config.toml
vocab_size = 16384
activation = "gelu"
attn_scale = 0.0884
bias = "all"
init = "normal"
init_std_down = 0.00528
optimizer = "soap_variant"
warmup_steps = 200
schedule = "wsd"
decay_shape = "exp"
final_lr_fraction = 0.0
steps = 5353
dataset = "wikipedia_en"
Each number is 128 + 32 x the weight over the matrix's rms, rounded and kept within 0 to 255. Layers, rows and columns count from 0. Numbers have three digits each.

# down: layer 2 MLP down (transposed), 1920x640, rms 0.0355, rows 1385-1466, columns 0-79
# up: layer 2 MLP up, 1920x640, rms 0.0397, rows 1386-1466, columns 0-79
down1385:050118145204068145112137020113088161140192088126110098139162180111172062099132118167104092154103090135168140075126192076075169139083111128108196102124121172116110138081130025078132126144103116068073027060148110170148132098202080130174158180
up1386:120139099161131158090115117075131122120153128183114166061117185155108120118164107107062149124209166144130105166140072123078099124129063105131102086102129137171133117159114121124134120156115146151161151091111144082141123060237170164088104155
down1386:163137082131104138107157142082109194158149147141087164114091168139111068137120142112100119178104106117123113150156059083143179068174049159099137104110109100152156105154141114148148113101135093108138123100188140165132178116180211128185204149
up1387:098103107126135164113127070155132149091179084158146149099121104147150095137149106097111111118110201111074169155090149134161095139102154114110082077212173026078125152122144085127173138124153122113124096141135145122142109089110115124107138101
down1387:093103143104080186163151091110150187201236140126106117087163152120118184099068118175094111139154130138104099135164160113118117162128110150200133141094126193112104147115146136129136103138102111142119104086124114125093116133117087116188099095
up1388:136121154149148133090089161110138127139117100159094139158142138126121145156142152109096168138179135133105164170169157147122087151126146155152143128151103144129117150154141144166109086122087092105161117173144067112110177169155112083147139086
down1388:118118146073122137148126114135124074131110176110107176135168109121156155143149137125166087132139109110112126083109110137140127097118100132100119172117160108132116117124122157152134150119090156128081129094092110122120104131116086121173121203
up1389:098084105117102120114147095144076109134035143170175146158122067099135151144133123164145130217178179103142098108111116119124147141148159158140138125169164125160120135163101120138094147127137137151113171110092176104134158157088100101067138185
down1389:173198158135121109074077099121111158183081153070088075132107152129105123106207136052087159114086101078130154139120112063138113104167156100126135178068155095137137118114168131052146171149118166141143149096113191101138134128111144117123171132
up1390:154157118111175184136111132077150159065148135093101110096061124135200161122145104128140160142121135066130152140138122217128119254065069127123085108132138113128143088100144077110171109163152166130161155055164125102147183097144112122155172097
down1390:156196146185135164195183146183140179155134190209123159153185095163110116162182130143208124154114156121137107127110110182145119145134100103109178114183166056099171097129163168101126079236090153129163134138163106166113046172129165131101157124
up1391:146112136104134119145144124151156119156134135114135144166160135139096134149188153111131181167145074126086037098128098149145113127064137132136130081130114129151149119128126176132098127134104132151148111128078189119114120100135146086147055092
down1391:176092148116127130123138116122121112074127149106133166211108107088147088115118158095144145087135177145160151138080152167129182149130100151132154160112131144114135162167120077180139082052115089106153183132128129119149135115142113114136128152
up1392:076127106101113134117118170177146126132139138127193086136086185133108080088113127101120184135101132073172147125065137114169117169131137139112133121211120185135127163075173086142169112124152143093183106139202132092124136115139099102114122134
down1392:136161131062116142160124143104162094183076137093161133130117166122145076114078134137099140092118107052150120120077117118132140095105049126156142106048098109171131103120150125172119058145124116089099157108136129153158093086122118096127157082
up1393:170130143142165115132171107074130146082096126100160099145107164129158118152097098148150092143123177090174111127168103114135151210130086087102146124144136083135091115144176064108149144092147161157133112194147103137145108166141084151116120140
down1393:143128110094159084099164148092106125171160043099063139093065082134207145119178131105080116087091113112076183157092128108204149128056161144139109131100095154080103132098145139136130093078132138058099067076122115144110071140167081123116088015
up1394:131119148098118127116142159136160107219105114155153126123133137159148103083110106121122097102144127158200170185133145111179066105133156107140168148128150127183120133095127093144106117138182123129198141090105148107120212172126151080160135123
down1394:095123110117065124063196075134115120145139160093125129160091149099203155108134130153086134119111120160083145127123080151094196156122150132095137125126110092111151080081097127118155073176144162081099139134098091136152166116128116125108143140
up1395:126144122151136130138155154153131153061113131087157123113149105144128136152141139150107121145138138146121078133094118114159146126153175181119131134107042104134071191096091123090129156084115160116116137171133181120083116164075118107152172057
down1395:178074096147138105113096110123156107062133103138093200131172116161093113182122159121132128156117117146151114144109129139078151165136084113089138106098142154126160083141144101098173104124127125063148107115130147115142099118144102068181112171
up1396:116127056131126155135151114112198091190098103162185174145162146192078082058140135101107149110143159131113095124128082092156130087163118152159140131161156086143109084129086089155068092172092063160125127162130109110117153079127141157107121097
down1396:140102103065095070150137126124054111119194105134056101127103138150149138131222081124143139151090232128163123171115080135092101125148115126154063158138093099168093142116093124154151156121111148131117158105140144091142091124110124097115157141
up1397:128078055128132171106157138158130155132126146119106126108049162149124125095075100151191169145114143101090111148134102070135163151101185146113097162134162090150174112158117053090149171153086115179100167151113102118083093138057188121114101161
down1397:146095107116150145154066134175100132118102152115153157100173179115118158131053129149166130122136118140160148133175119097180116153080156092071120136169132109127151177124125119110202108149060122135099138078165125129103134139129076162108107125
up1398:104101154099188113138108117117112121180146118088121101147161137109083183095139143134136108159101110142066129125171123150097110167152146119116112183168169126145106192126176118144106142119149128132098131125144134115101120089127146105129110087
down1398:121100126106129108141161119159152162167145110049141160160110137159106104163172157165065115125158103104131106114111140055140089187044150042146099084125130099102150033125168177132167148121158111147178154146128114153139095102110113155124087115
up1399:068094139127126159139130158132159125158101181131127149137095162163155085132090113163140171183112115119148203153149144108105150102137095097122098144089139108146129182183104116092138124127149136165137131123168154145098124154146072113117112151
down1399:160132126116123178161181152108125095138141126141097082131104124139109093140156154180089116155123067060097102180102133169083120111118129144141133176121136134149149125162212121127123152194140173187086080109135132167134110087125133157191165126
up1400:121120097153139093147133157117131088176209087109135122148129165117109197130115103083149141063126131064111085170177110126123108143108100134085135172098115103115107083119117119055128051098062136162148100171170117142131147049131178139204104088
down1400:179155139060098155152191139089151105137118082111138114127137107158103158128076164209090168179125119053134153127141142186112167125121146163157109104161112124094164162151095149141141127119125174103087149115103137105170105104124108186059151142
up1401:142134100138154128153127112102192132126097123107081159162117099109150217127123168101183105129088084107096166119187146147158115143122105112115150125155101103105165112160127121175086085163149131076124131149130136074154146174106089121102078158
down1401:123144145165082112145075141132122104097117167106137055095111128113180163172120160112056142119112116085216133142145136122126153090140089148113148170171121064119141112125143052148175124087131113154167135152144123154115174146163165112147193160
up1402:151063185123125146155158128118139117117075089064141163120126143132095077162190056100151141122139140169108139114147130121166100154090101098127112149121176123166131157116105130139138159139089185132077111120136084125090113117074133155134104157
down1402:161127089107115098155150100139130075120145122207161078145103109084121066114059138194127118121133053116126096142130086158132150142179123165151130142110123107122105157171152144167137149165143133113123123160163134156139149176168148145137128088
up1403:148141057121141108139142115207162160156102132166190141160085083126176172109133157183104207130118139141124131182127152077109098122182139126180114106154095164111180091186206108166129064121105051119109077148134157108179164145109146100078132152
down1403:164089161085172129141165208196121138088184142043126120165099090145098134152156123093135123122124132146173101091168170193144086132017180119096076116055129170118098127083090111153109144084161130110137137163125117087132158188152099084081153111
up1404:139182107141167093021115145102147113169112144100110162124067136136141129175102181143173109141121154132092089117165153154081177080153131107223101103155137142124192102152133158117104134095131160147132161086141129160129089098126159111167143081
down1404:137135092135143168123141161139168095174085133059072114223098137150111136187131149126109127163078201094121146062111153126117133096135115119220128075201115095128139118155189107189121107156156079127124218153166099140103117122173141096159073068
up1405:121104162100057104110128117139133120114117105129178118107121117132118159101205117159140131101093117140111132094115101098155115142112106113178063115176145132111097121061152118128162075091122106111133156145151102141141101161133132144114141167
down1405:099101143168188127140133099151125121179062131141057104132088117124122133111130089176144104171131099160124151097085170164107098141097103105118192136112121097184152094091095120137089142106167159139121080097100131068108125108094123118126122082
up1406:103128093152144204085190129204096108129145161113141128138109145201121066098118130117135144098153122137068169065115192153151166100144091116157130136101176121084140128153142066119114124112160117181129111193143089149112103153109071098188124091
down1406:094089144172132096097140173195131172153078060116178098116124144121103172119124089092145100145145179108118145136115136160134049071098071173084117149114105171076075168144084088133167101113140134210069092112099116093133135148158155133136167148
up1407:095171161165140099160119154155140141116106140135115112159187180164131082128148119105136089122105105119110148108152177114184164116167113157104120110143153100204135165141217119132109119131125117112172133159141124106141088093141209131081138122
down1407:056139137153185068104109081100110147075148142085134122147148184081134121101196186143106185105176166124087112160182119082123137194096107163070136095143096168143071167159090085160137159138101129214122148152142096095139161182102151088141113123
up1408:066194095137120169063088132084095106191131176109106165112147117082149126162146184108171089171112063140112162209131147101083171102140099077081125188092099116146102135121128150144095179204125097092130142214159064152087146126083181124133058072
down1408:161153102134187135177173175151076133137134073122125166087136143168084156177113116176091173137172215124137084080108139148159114167175155159138164161173133168105055107107121108169154135136082164186160109115176108113115139144110146145147123141
up1409:107135123143133096160173115167114160087177120149129129118180160091185161139124137080092189130170121137091135093099178118149131096147095162112100131115061143108115085156191060111070133124150135088100149212121107152170193123137116113178137154
down1409:067156114106169123154057063101072110119088117068118105112173123129060118140121153192126146174128090095074086103109188106148139149132143092142170065112141148143166151143135168124121133071075136179080125072092111123065166150120169106071120111
up1410:125138185114106137138096113101121078144148110100159106106148119164113088043139125134121156102144080111127118106114117171178089153143084102164174104166120154089126073153088067121132143146131177138099135095144136107157108155160175120144135121
down1410:124126109050144088105129091134214059198099069091084143114115118091183129078121149081125144110156145091150142212088069117169138222152157094144163134124142143107078132109123077083158140168094162154145127133165078120153118138108108169135146155
up1411:192159099058114122147141101142104155150102126145150197152111130098167123117147123128141075142095125164079180145130158171069131118096116137123118125206215206132162136094168087106097109122124154093119145078068084131072117104107137173151130118
down1411:036114140097177104170053151115168125139108134084141141109146172144128121197130065132141098174101095148203101125140121159082133129110161081162139104084105181210158139202067138094157079110130084096107120103130117133136176137129169054169086139
up1412:137074137140154201136104130164144122146174187174107160100096110137129134141114195171124141130126071169097126153100094132083141110131148074110117082073104153134122132105112148131121106094119168139090178163138191135166174126180108135104131139
down1412:095173122108083124109093159140086127136128123141131129088146171162082090119149155147135124184115178075173101077083118115149186112118096140146108099170174086162103099146089132134115138146150129200131156097058107067214113080124115087128139110
up1413:132125140111122152168159102110125112193114123088157147131090148125127122104160102196118113139134093132073082150123119101179081164104131115078184103123160079144132105161166115112166139210164087119149124134113175116134149081079155100149098090
down1413:136133168110135147127154132126116169127135136130178140135165102144142177120081145139110180154163129143057102103133184153102176135106138117065112064147125073132134153094094107142099123169117165102146077120167184206167123134117150132089097061
up1414:193104143131104141148104087181109088119124100148107064117082122175094112146128133160150114075112171120115159102112099170154116118104189076209140182160094109106112141123096182114128187196136104123122158126101092156131131076089143137135081150
down1414:132171160158082172115140158144104170060149139089201152097091081080184127105116116128096176118195116178149068173119117117122223110076133144127146049100111093119137155139122145099074133078136115108138180120104122098137034132102144105130137165
up1415:074165110143095135188142163137141141117153165114172106114119156150150100145086124129123141093136073125179132161123123093120120121111187099141082137152130142142096121147119073158129151140094116108117147150107133123143121161109135171133104108
down1415:170116141130108089107106098135087169139156125116114197087120102078107123085141110147126106141144127137141090107110151149169117115112134178120141103146136144160207150096132151120133132083122178105153113161143110111126083141107169140124116138
up1416:116063137137133121131067122131172141108191131210136141129197141102169132077149110097178133132152057192126129104148139105151067139081168178156092073161180033120151104157178192109132181127120121097155146113086117142115156112148099104104197170
down1416:118084125083103147133166062116119140120104088181182155175140089127136107126114134147099070137128097079123136116120117125171142155086131111131115124106143189102075084099074153139216110125167078204154149106095104096086122162136131110156164168
up1417:178143142137122144129123125112137116125154107136163169141096174110132131126091117149161145139176168065142140143102168155155182160136134133173136139128153127147086140201158121160178183101152152132112136107151130166113101124140159160162146208
down1417:106109117129103113088065108075179124129109097120065125130078158147137128123113157101119101109106117104150113111171114111123102139165108037108115124130103152156146133077070166115072086143085160118144210174184133111116126145106105130122178078
up1418:125132133186136117080138098137133164182119158089114168152116091069116124127189173101040123096117143131134124128126125141144154155134119104089118156089176170174094095131112165137127138108118110164123141142153069166134147124117121164131120128
down1418:154156133122121136112156149126130109139096157160097123117118100158182159124113094106156137110157157119120094108154150133095168139122143157166130132113074123095111173082138103169110108180128111112121146084199143110116151102118110136152090104
up1419:141131156089108125122126144115140143135098142164134149134146111177082125117170198084096107106137132142088154155172143111109127187149103081100145142108157144107152100171131114144134140103124134180130134098089146116081191178105157094116087126
down1419:115110132110145091126108127088093120116132130148163126126116120102105164150135147123172121146157119135155160178078135110102131164142080125197121049122105097118154184199100152136109121166198121101088161072102110103134046173122132100156122054
up1420:128146124067123195101064109090197109115138067165160175185106150112123176158157073138130138093194093163144156105082151103103128142138136112103139163113137132184144180166105090114089134097083141129095123098103084127155113126151166137110169099
down1420:181149149172141160136111161073085084098109123093152146134146049096113111195084120123191151152133145177177084131138110198126129094108123128126111170185113073073092104076145133100186204104173123152112190110120216168094152143113158117137193130
up1421:103161125127134145191129097221136163124086150156137117165117118103135135103135134149129122092129146096093145109130145076088108164124194163146121161135141121165132153152175127110108112039134105102143092147148086141130118080098173095103128101
down1421:157133157182125059175070144146128142104086119120100067166133117108128157176125136180128189110065184128145088127185086107070210191099138133132136187131116123170113165141140105126143190134140128150152166106096199157140148106134227140209117089
up1422:155158141129132151170152074142144167114127140106154154094162118137152119110160110152156082090164078132089129132135113122145122138139111079128111138143134138133117090139144174158102137073121081118136119106155103147142072156112137174138091134
down1422:141180157141157175122127106081087115122102114108133069179162132102129114156081135150038111124124131144159127154135132166113163143108151090090129112101170079138122114111112152104129104085151081182135126159145131135148084087176188142137082124
up1423:111141155117099128071083109123109119074089134155125135099126126142159136159141126158099089123128159155161085170172142138078140116122159163074140087114129114146127120089136165168128144163106130114121096170099154098182088119158112167136122071
down1423:134110135134123027146171118115160137114118146164109109166138107167147140166049220184146151083148155174151107134150100150138143099124125129133050190116194089107118131109113085109123144145082117129167134071183144107125130115127133121115070106
up1424:160107094180094154136230101181077120144066068139079152144131134150134095098093169112116126130149171122129120095061123128138153172176123133139098112162140094155134167167150113151128093120164130097120202072103114166134185144107146154098095130
down1424:103220148115151100129153100119155180105141155121176096089094140123191161128137112152099166134179118102136121120143090139081161142099137158099117122122106115136114105123141146140117141135216136170135141183102127153141151105135085057157143097
up1425:122108095098117148118188075152079074111114153097164139175173133127099158107196145072181119045127167163099138135152103123136157075122156094175155096127189144103111153117074131146069125065141066122063123080172119163069126111159071105058198107
down1425:150147134099115112091151162130161150163094170097149145109100109143082156142109132133167138145073094128138106129166134167101134125109178065121089073132120118091157120143121091105135141110091139112118135081092128171106142116148214099113144129
up1426:111078166123177132172061127143121120151147155148163108147204173147156103083115123065077123099157137050040078095155147194138101146127105130066130173151107167152103134130134139102094168139089146171135130131150071133121111159117127112112123177
down1426:120199160110150086174211169122129075130117105160168146157084066138133099126110106127131104145167102134135116142104170084188117124158137105034084137108129085114125167154141058155112143090084101131067182141189087107143141136101125132107130096
up1427:182109108116088130075136075171160153114185184126138174120111145116130100121135132118123096073098197136111133113112151151122128125133092145143078156126119150121104153111110189084109096170168128147095149124105131118099135135111141140117164150
down1427:164182149130164106142143150153111145110131071101103160095092123141126140176109097125132147176133115099144117139083163138116129149097144141146156130148120150164201111134149129130117130108128094150113173118188156137134102098118123126163155122
up1428:095110121167162120153120155103141144054123111175123111166120155143140076069129104131126101094112099127112140096139205030106116147156157106041166102086162077131108122139102140113095153187082095107151154141120123173146103145118159062094065129
down1428:136156091158088077094113158100084131195103068165164097169170096200115160170134143197098114111184122194092117090145143125121127119106147158133138150150098115086108122132099135138196145127107160150128093160126163133131158088155120162109085159
up1429:131104086068119140103133091131129104168105095079108062169089068151140088150147088129142111145148125151116152098083090107105176158089152036131109150111150107090109149176192160109125095142122139121181141136108080074141179170142100149085120136
down1429:102119096155128171122156128167134156142092121151176118150139073112129087153137110136121144084154073113173139123165122098151177120142120114089129161152100089161182134104193154160122237113138079151102069127141159102172129141132085106173142133
up1430:139152147135097137158093104136123120135151126122159078152140140128139143092156128138047138115113143110146155142121117111128131176144135093134129164109090131154144145177117108155132118143143111139111113133118100157116119138103180150147127150
down1430:127089087118156127151137107124170114122112087103103174052128101103115129126106138118186098098120107112126127147093119118110127085128124135093085111146152126136111149088144143133145118116126151088159098083137159103081147114094108113107147112
up1431:149151149130093068138125091105179089131109136122150081120168120086132121114126115088135120139108110077070146135076105139142147110106166129106113105099129077162098136140106159107169060151146118114134153142162153140105138079128145142148225061
down1431:116129126087086114087108135140154133116110183078063078121143162154185220089128131166097219163119119129165144130129195151151150119148151137170133139085116109113143132162133087118154204133099095134083155187124127169081159119126095104059145131
up1432:133117137165105160121144088073114135141113101104129104140157166092142121101054133136167117111170170085153136169198172174081125142118121148130141156095127080168116117109206089170177134112103129102159140130114109154136148123097132132131187184
down1432:101135064036201128159111168176087133161164145150085144147108153130073120134118090136126120110080084124105128096143144142182160130173173097200153109137171090077105111121163084095143103127166192093099074093122160145070107178093107148087174091
up1433:084136181122090108144129125165107174136180104127157199111106101134096194058062107026087118129132157110144170088112073127179155118107086148135190149136147118095126146185122089056120129156154088070142119173154145128150142076156064145155097194
down1433:116014072105190121108145080178133068100130203109168111077075173124088129103131147104136121112112169129139069051059116141169154103128098102134127139161119093182131113186139062230122151111133117099163106194088114141145149146177120138105100062
up1434:195171068097043147101168103124114173129115139179165106138163131124087126115135111176130076163121088103115129110098167104129126181069120165121199092185157086137124111093115104164103165177133129120109082112127159114130092139143140168141044135
down1434:090169139180132128116129077110203125146156151135141150121109110093127172124163179083131065129169202192140079102132139143176121153160129145126118151107199140183191133088137098137124056080122130112137144147100112120146153168153135130136107087
up1435:145089179129111196107173090164104121102140148083102182089110165111102129157145131118114132107122093144161171101149113129031093115139123176134111147088142203118111144108174139128066162073130172193126123142172078157138091157095068102124074069
down1435:165098154072144124110090141095116124160079131119120086104097118084130151065154098148102115141160136145050148152090118120104121112105134133140092164102125111111135126112155055088093164149099117152127149114113142149145101108114134103157135135
up1436:100119152180125150171132124127137116128173077167131133139106135080071141151123170146132051195083149180131140162132119131113120103114140121040158118169144035097112139132097159155110111104072111140121080140150145110105145111135183152116127168
down1436:117072124160158123074148081163094109066130086140138100168125148135142155121148132107108117052103055165147173096157122052140150103129135105128135159132126116166096157099092147076134130127155175128136167109156106125130104104107101122160102128
up1437:122118114147159125088151102148110160143151109120147125148102124149167146114114155072113201088162157104113115116138140140129123179146159105100126129117129117149135148174154112130159111127100109140169107128122116132151108146118127157174122072
down1437:098115104113098165133112106139143118119094140148124171115119121127146075165136133175107095127081142133120168141137127167135185120154183161126166132104144095081116128153103139130127156124179138115136124111111153163137125081109150093140082138
up1438:098113143112137058092146140105147105146134152082178157125092126212146160129094087067119138128109067112115109139084140156118157176126131121162112092194123108123077128151136195091120167130142138096104144127095106082074166146132097150102133117
down1438:065088134107160131090119107121153076120160140090175182203132157124109118246100149092150133161145144124082077113205093092157110082144104086105140156103098154139181090119103102138160175132160124094152098108127140133139174128149093084078099119
up1439:118130138107136126127081134169099131113121169126189118115152136136108157109100098102106143158108107086160153106117134076143096101120138103112143088154148108166182087178186113152127146156124099155116083161093117076074119119124134159139117153
down1439:128127106148141086098120150134114145129080106150153196056133082084170114113146120190098186158118127107116085147084147140090079159155161155140103169151135139178082134098095105171110073106114106145115106107104105074086111101130136140137200154
up1440:172169165152133136126118116149072153106187089153109089187151121152169147150107061108081114145082124152129123125061128163176122079143117100126164133188103166164107147099101089106133115142189052156110170153091159091142107098152128148162069093
down1440:134169158105182127117137134113103138181109096121135096101132155079115072177213138168127128069121147084127075090093109127141073106180109151158041126149149147130142093123120077082155103123166148129126126077149123166163141136121121116110098079
up1441:075169116129177167066192179090137113109126180138083076098141142187106146116196150118100086045119110131117092103165076102105124116138166107118159093108123091117153161099149115125124106102106117125156146116130189136187167125155151122108172108
down1441:117119125127127120129117146179096131160141104135164112147146140167116125179117143100083114105155152153148153090144170148141100132145148105166117127104101174164127124141147138172127113120084083133122148136153182122118103112096114118098134190
up1442:092204099112098134126125075139083060161186058129087115115138160130140088122096158081103139122180126116121152143140100089214164180126135122103085161117106128135119088080062179157122165093154134110173191156092112101154146094063136116136106150
down1442:146097111173151174172103114069123174141057119160126113120076180085117145176086164126101087132157129109155115051135142085068075156153139147147060129181142112097143122101099100087158170085109138106131141142163072126136162144089170126132126156
up1443:113142130149096110095129087119099121135137135132159133116142090127139144159097147157121132099066113111137116128131125152134113109152124130156135115073111049180139155116127151139059140132112148145085144080069102131108147143142159145052074115
down1443:102097180129202151120138130141155148166081142142119177082178185150116113093137155159139121124108158187133111121138132128077156180095165138129140126137117170041147094103124110115155109148147100106075134128185163142098171053107157146122124167
up1444:037183142129134177104142095079081073151069124125242168097111130174104106090124110119124036118145100054098097088146072124112138149122160183087067095124132061098097027037102174149173056112154133149159143130167074141210166145097139243103114147
down1444:114162143177126137167126184164134166137106168153140129122111143197123135155101138132067113141159121133060128097122138126111139132120118127168174143109157162125058056157101142187104180178094094157143121114129180139150118061024127193135081075
up1445:142185057161191130196146142181083110175084107176156161167108073180214097133087181188117102111136114121066199072120143125111139113119126092086088199152163161142111183109177100117154094190134093169109097076069179138180098120108159138056125137
down1445:135144159156145115101177151172153108183071133081138136093143086147109126099120105133141086190114154126158143107080081120121134073156076146096148124129078105131128123198145171077151137111121098148058124082087160143077210102162157152119181153
up1446:102169091119179205117163158103113238115094141117146093118090160117128186070113144131162121130129144096086158181134114111140143134122201166108125142138105060140142125115197028100103177128090150143147139109132119171141096077150130080115158133
down1446:106143162169123073108095216145098120118134108137137144123082171186160162073117150143091171116104170147138068170113156142082143140101125131088086205130078104125154129100154125078126133215055122078136114152085132120117123167151111164165133177
up1447:114089088114076053166084078093134127144122161116126158142155077136127108143114140145190116101112112153105120127111170172109120174134069121187064126124140138075067147092150107107118100138180190091106118130148177164126194128121067089131153168
down1447:172121121115093156059097136201159085076119061154095130140102106128060138148150098107103150147166114094115128153113091131122104133188109092130130137120155125059109152093117162056097128128172129060124108082128077165193131128182187128124144151
up1448:135163143075087075128127097157128113100137106103168134122041101133060104117088115140199170160138140164148194078076109102093117116079165140151083187148120150121084160177106099123140145175135148147075124093112077118140178104107102179086164148
down1448:086085111137145107150145105179156141113068045155153184119174120112133143077136208140116154139097119131136131081139121103179165140144164124152135114145114116096179113166070039084106134182094176143131121188103115109139112183124199140115093082
up1449:087129149158135156134145108151108154089118118097147142155096157124108104141142155140100164176121080102106205129131118129132123196124086132080140133143117163140143170074135137136101167125124100163167139076120112139101136116102138121141125145
down1449:125105082142102124100140142058122156138153173097097116184143095108164165071143091154136115098152163191137165186146078159148125108101173087154133104129126095107103121095107131088166153129103098048149142145123112085074052148150101118137147147
up1450:171068099126089136132166178131022110111117113130137026236110112180141115127175088153158147158122167122156143098105102166162133065068172103091103100162124138123136154113141145170123122172132104061094138135156103065149112131095106146126071121
down1450:109122098118057106098135133110101070149046114149131126114114135120170105072095121076093197146125174032160144112137084108193165145135174091086133137076161157151148110155133044102127156184118148077177084164104162133132166094094114120123149128
up1451:107113100144116131104158113103128122080121148086158142113108154156106087088154117124138114141148117134051119197122095140089133041145099145135144131114119150146132109142084176190171119152098108115131159131136108119100049051174099156099117126
down1451:148128124126075126143105134109138159081169128128114140076136096187130085149145101118149149151212069191116105081167114137182105147148126205167164128121115146058133089122081112127124183095103146168120096094123158158181173091032093120108115144
up1452:144076197154138131114065134127127108099175137151126121150157137085149154106140152083139138139161064142072141109123138149065140099120141097126136091116147145138153105151122123119135165113157166134091093114051103132111100104157146115103069119
down1452:179046051086184156120131106133181128110133059096155126137131123127112139137128159100136078117183112161077124124150092115114107095130099107119140196091172110120076132131157100148118197148164102090120125130136037138207145141178118104222068160
up1453:131120058137176120136143111106131133136100103142141159115144123137119137116095123170112094133135144119158105114087114089184189142063155175143122159102070115082094152087123111071122088136169139147077097136133149143185108098093110139102096147
down1453:124132144139088125152138160125060103061103083137135121112209187139122144181123120136197117162107033096131145120129124105119088072164092122115167186166151105145145132110143079146109142171110143150105170155060129163138171131123146181153091117
up1454:150116110175107138131122160131092155106080140148140094102141154130139112116120115148117082102126072134124070121206158110176173096132092158138121127096140148186105159150128134116185112161107118104082082132191121108134113163201093107132122126
down1454:082068141133097154154133162189151172130128082125179110101128141125155161108168156132167135109139135128123141140071104117141127116126122069105156091122120159168198119187102132174174170090149110192115124126151105176168148148135113121177148125
up1455:103161101093095112049091106147104046081177117153114101161134112192145081137162114175085154113114081073087181122117107114199143096174099113076171150126130136102114160123113207173164128146169103155134129142144203145164159081115099139137138114
down1455:183076110115179106078155074084130070124127088122123103149120106072157093057075097092134189182129204155133134080085214108117103155103085131105096155123107212163136121174132113167069119118158110123118203152110138161080130080161128141088100155
up1456:105133130135156183117145145111112126137122123134131118134148124124130099163076127112130116125176167142098134187154142149149121068125184184111120129075069155154131134094071120150103150116089142116096128167109147111124098168112088119126134135
down1456:127155110090061131134123174086188129143116133119127145158123165143117144118129142127148107154130167106146174131099075114129142133132128120086133166128121178129091156181169130137127193192215165127029141145144113128133163094113122155127111123
up1457:135157081146111082152129111139171111119123160133170111129179107081163064140119107112064168182131132087179097110155145160156110147161123082087149085117113178129143120141089181110185108153157185088163117098081058104092114158116150124157139075
down1457:166110171175101076162145162098114147088142142119114190144157164158155119174086085132118142156110137093128166149145127110142103178146144050097172134194161110084073111130108140163071095110115110077096114149083124126094060134172182123164104130
up1458:153128156111101108152156079154115142106082137134097142158120118149112148093118144144134131143132152136108146098108110152094105129122137133089065179137138103119088131118139123151129076153121168087114119130135107115122085176100039113143113090
down1458:151109136136119175060142134099102107200087125123165159166114171132114132117041104101177116136106114139116107109139148148085133142099094136119141104120152105149102102133146139130113096081110156057112177142242111125111127176135140181176103130
up1459:143138118177133080151139104124142078099121134145125165173084105091113143144064157123146152121114121133128175183165185126115159123184129134152160097056123132099117122145111147121101159141117113098121070158145120148158092147157109136150129141
down1459:157142112054083112129140143147120097110110110113128152130146109110132124182180174124093092127112159112066184157120106147145133172158168181129150123121118158161148195152113199097104233085158128147139148130131139162139094138186113112171138102
up1460:153090118177157123162113113144134095150114130141126156173144134112079098094117092156094130106121135099101128164102131135119138133155123124127125081090181099106082175173094136135078172114122122167148108047115159113188195121100135153113098098
down1460:140168131074150158104110119137114159099201166133166145064119125136109176124128134121117144116131179203114187126137080111175117133087124134107178096119084126156200073124075096141153124158114117095118050107181138156150093082096133116129087099
up1461:139131137135160141150110152144145169116132107111090160114128104148132110117173203094085146185132128092075173113174085136196127147113128092031091151033135116194171136086127134147109138132128160107113133153106140150142173103119166131097101111
down1461:136089085083103136092069138101154136140160134113105116111077085133105137090102104129153124150131147090094176167096070081154144135118156118109102125159146101166146139125105090044148090121166082107176144132188109140094101167092109100115135123
up1462:129165114141118123095065157165122128133150152112186187123084144134149161132172155149148102107101134163152132084127174180126127161143130125138113114101095101103156151125125093149124112127090111127133082127139093139154092153157167106169096095
down1462:067127110128128150148139138104137031120101117117162091108119148152172082146058146073106126133143071144140126147099116112157124144174174138122157131119155138203139137128131168106109132108154096151143147140106139131151144091108099155092123145
up1463:121073108196167127137157083111155136119127090176157131134120112104128138083190099154132103132150126146150190117146035103128200133130119079168125192131131147105092159119140165138137099106130163085139120099112148081129158136159097101191169133
down1463:075092169138119118125087138105088138196127086128124140198114158158179101116175133216114191190104109083145096134075099164131185152190112154148099115122152151100139145183131099100193118122160125123110141126108173103106105156074142105066171201
up1464:115186083138143152153151164140126090128137141114150073142142155145152167158078116142154158089125160080114140147167127115143074204148108123146090165100126089136130146107109161128109088160135105157103138071135096135104204121122065127148156157
down1464:130157172132119165118101146155074177103163110176112126105137096105108133133149148153045163141144140137111140154137112157093163177134128123128172100113066113164143108111125137146161190174131130130107110145116164112130128085101146153101154128
up1465:160106164203141123143061077184115116124119120116143144136150179160155075120062124142100091182113158124176124179131182115095172111126087090131139130078072098101118137126208085140171092158106090182142127068082170098121136135115147102130110151
down1465:168134143132200101114032174161123173103127134137135144064101131164063113107214139144096155107171135089072146172141090111059137100119148093126185135117123122105084044080108135166000187195123047157128057138130149155093131160120111094147133155
up1466:156162073129081112128122125126079147077179142130138123180125157123149092147091159122093124135163134094107107093108065114063113137169143133097090123180159144169136127167138105119151123089144126132119099126144094127169122104110138107141137178
down1466:134102141118218090103137152154141088110145195086112138162097128164125109112174061217167192107163150080134076154155114189091118103087137178147124112166098145126142133156093122121126105139137130117100109085134085115096163126169135117099154128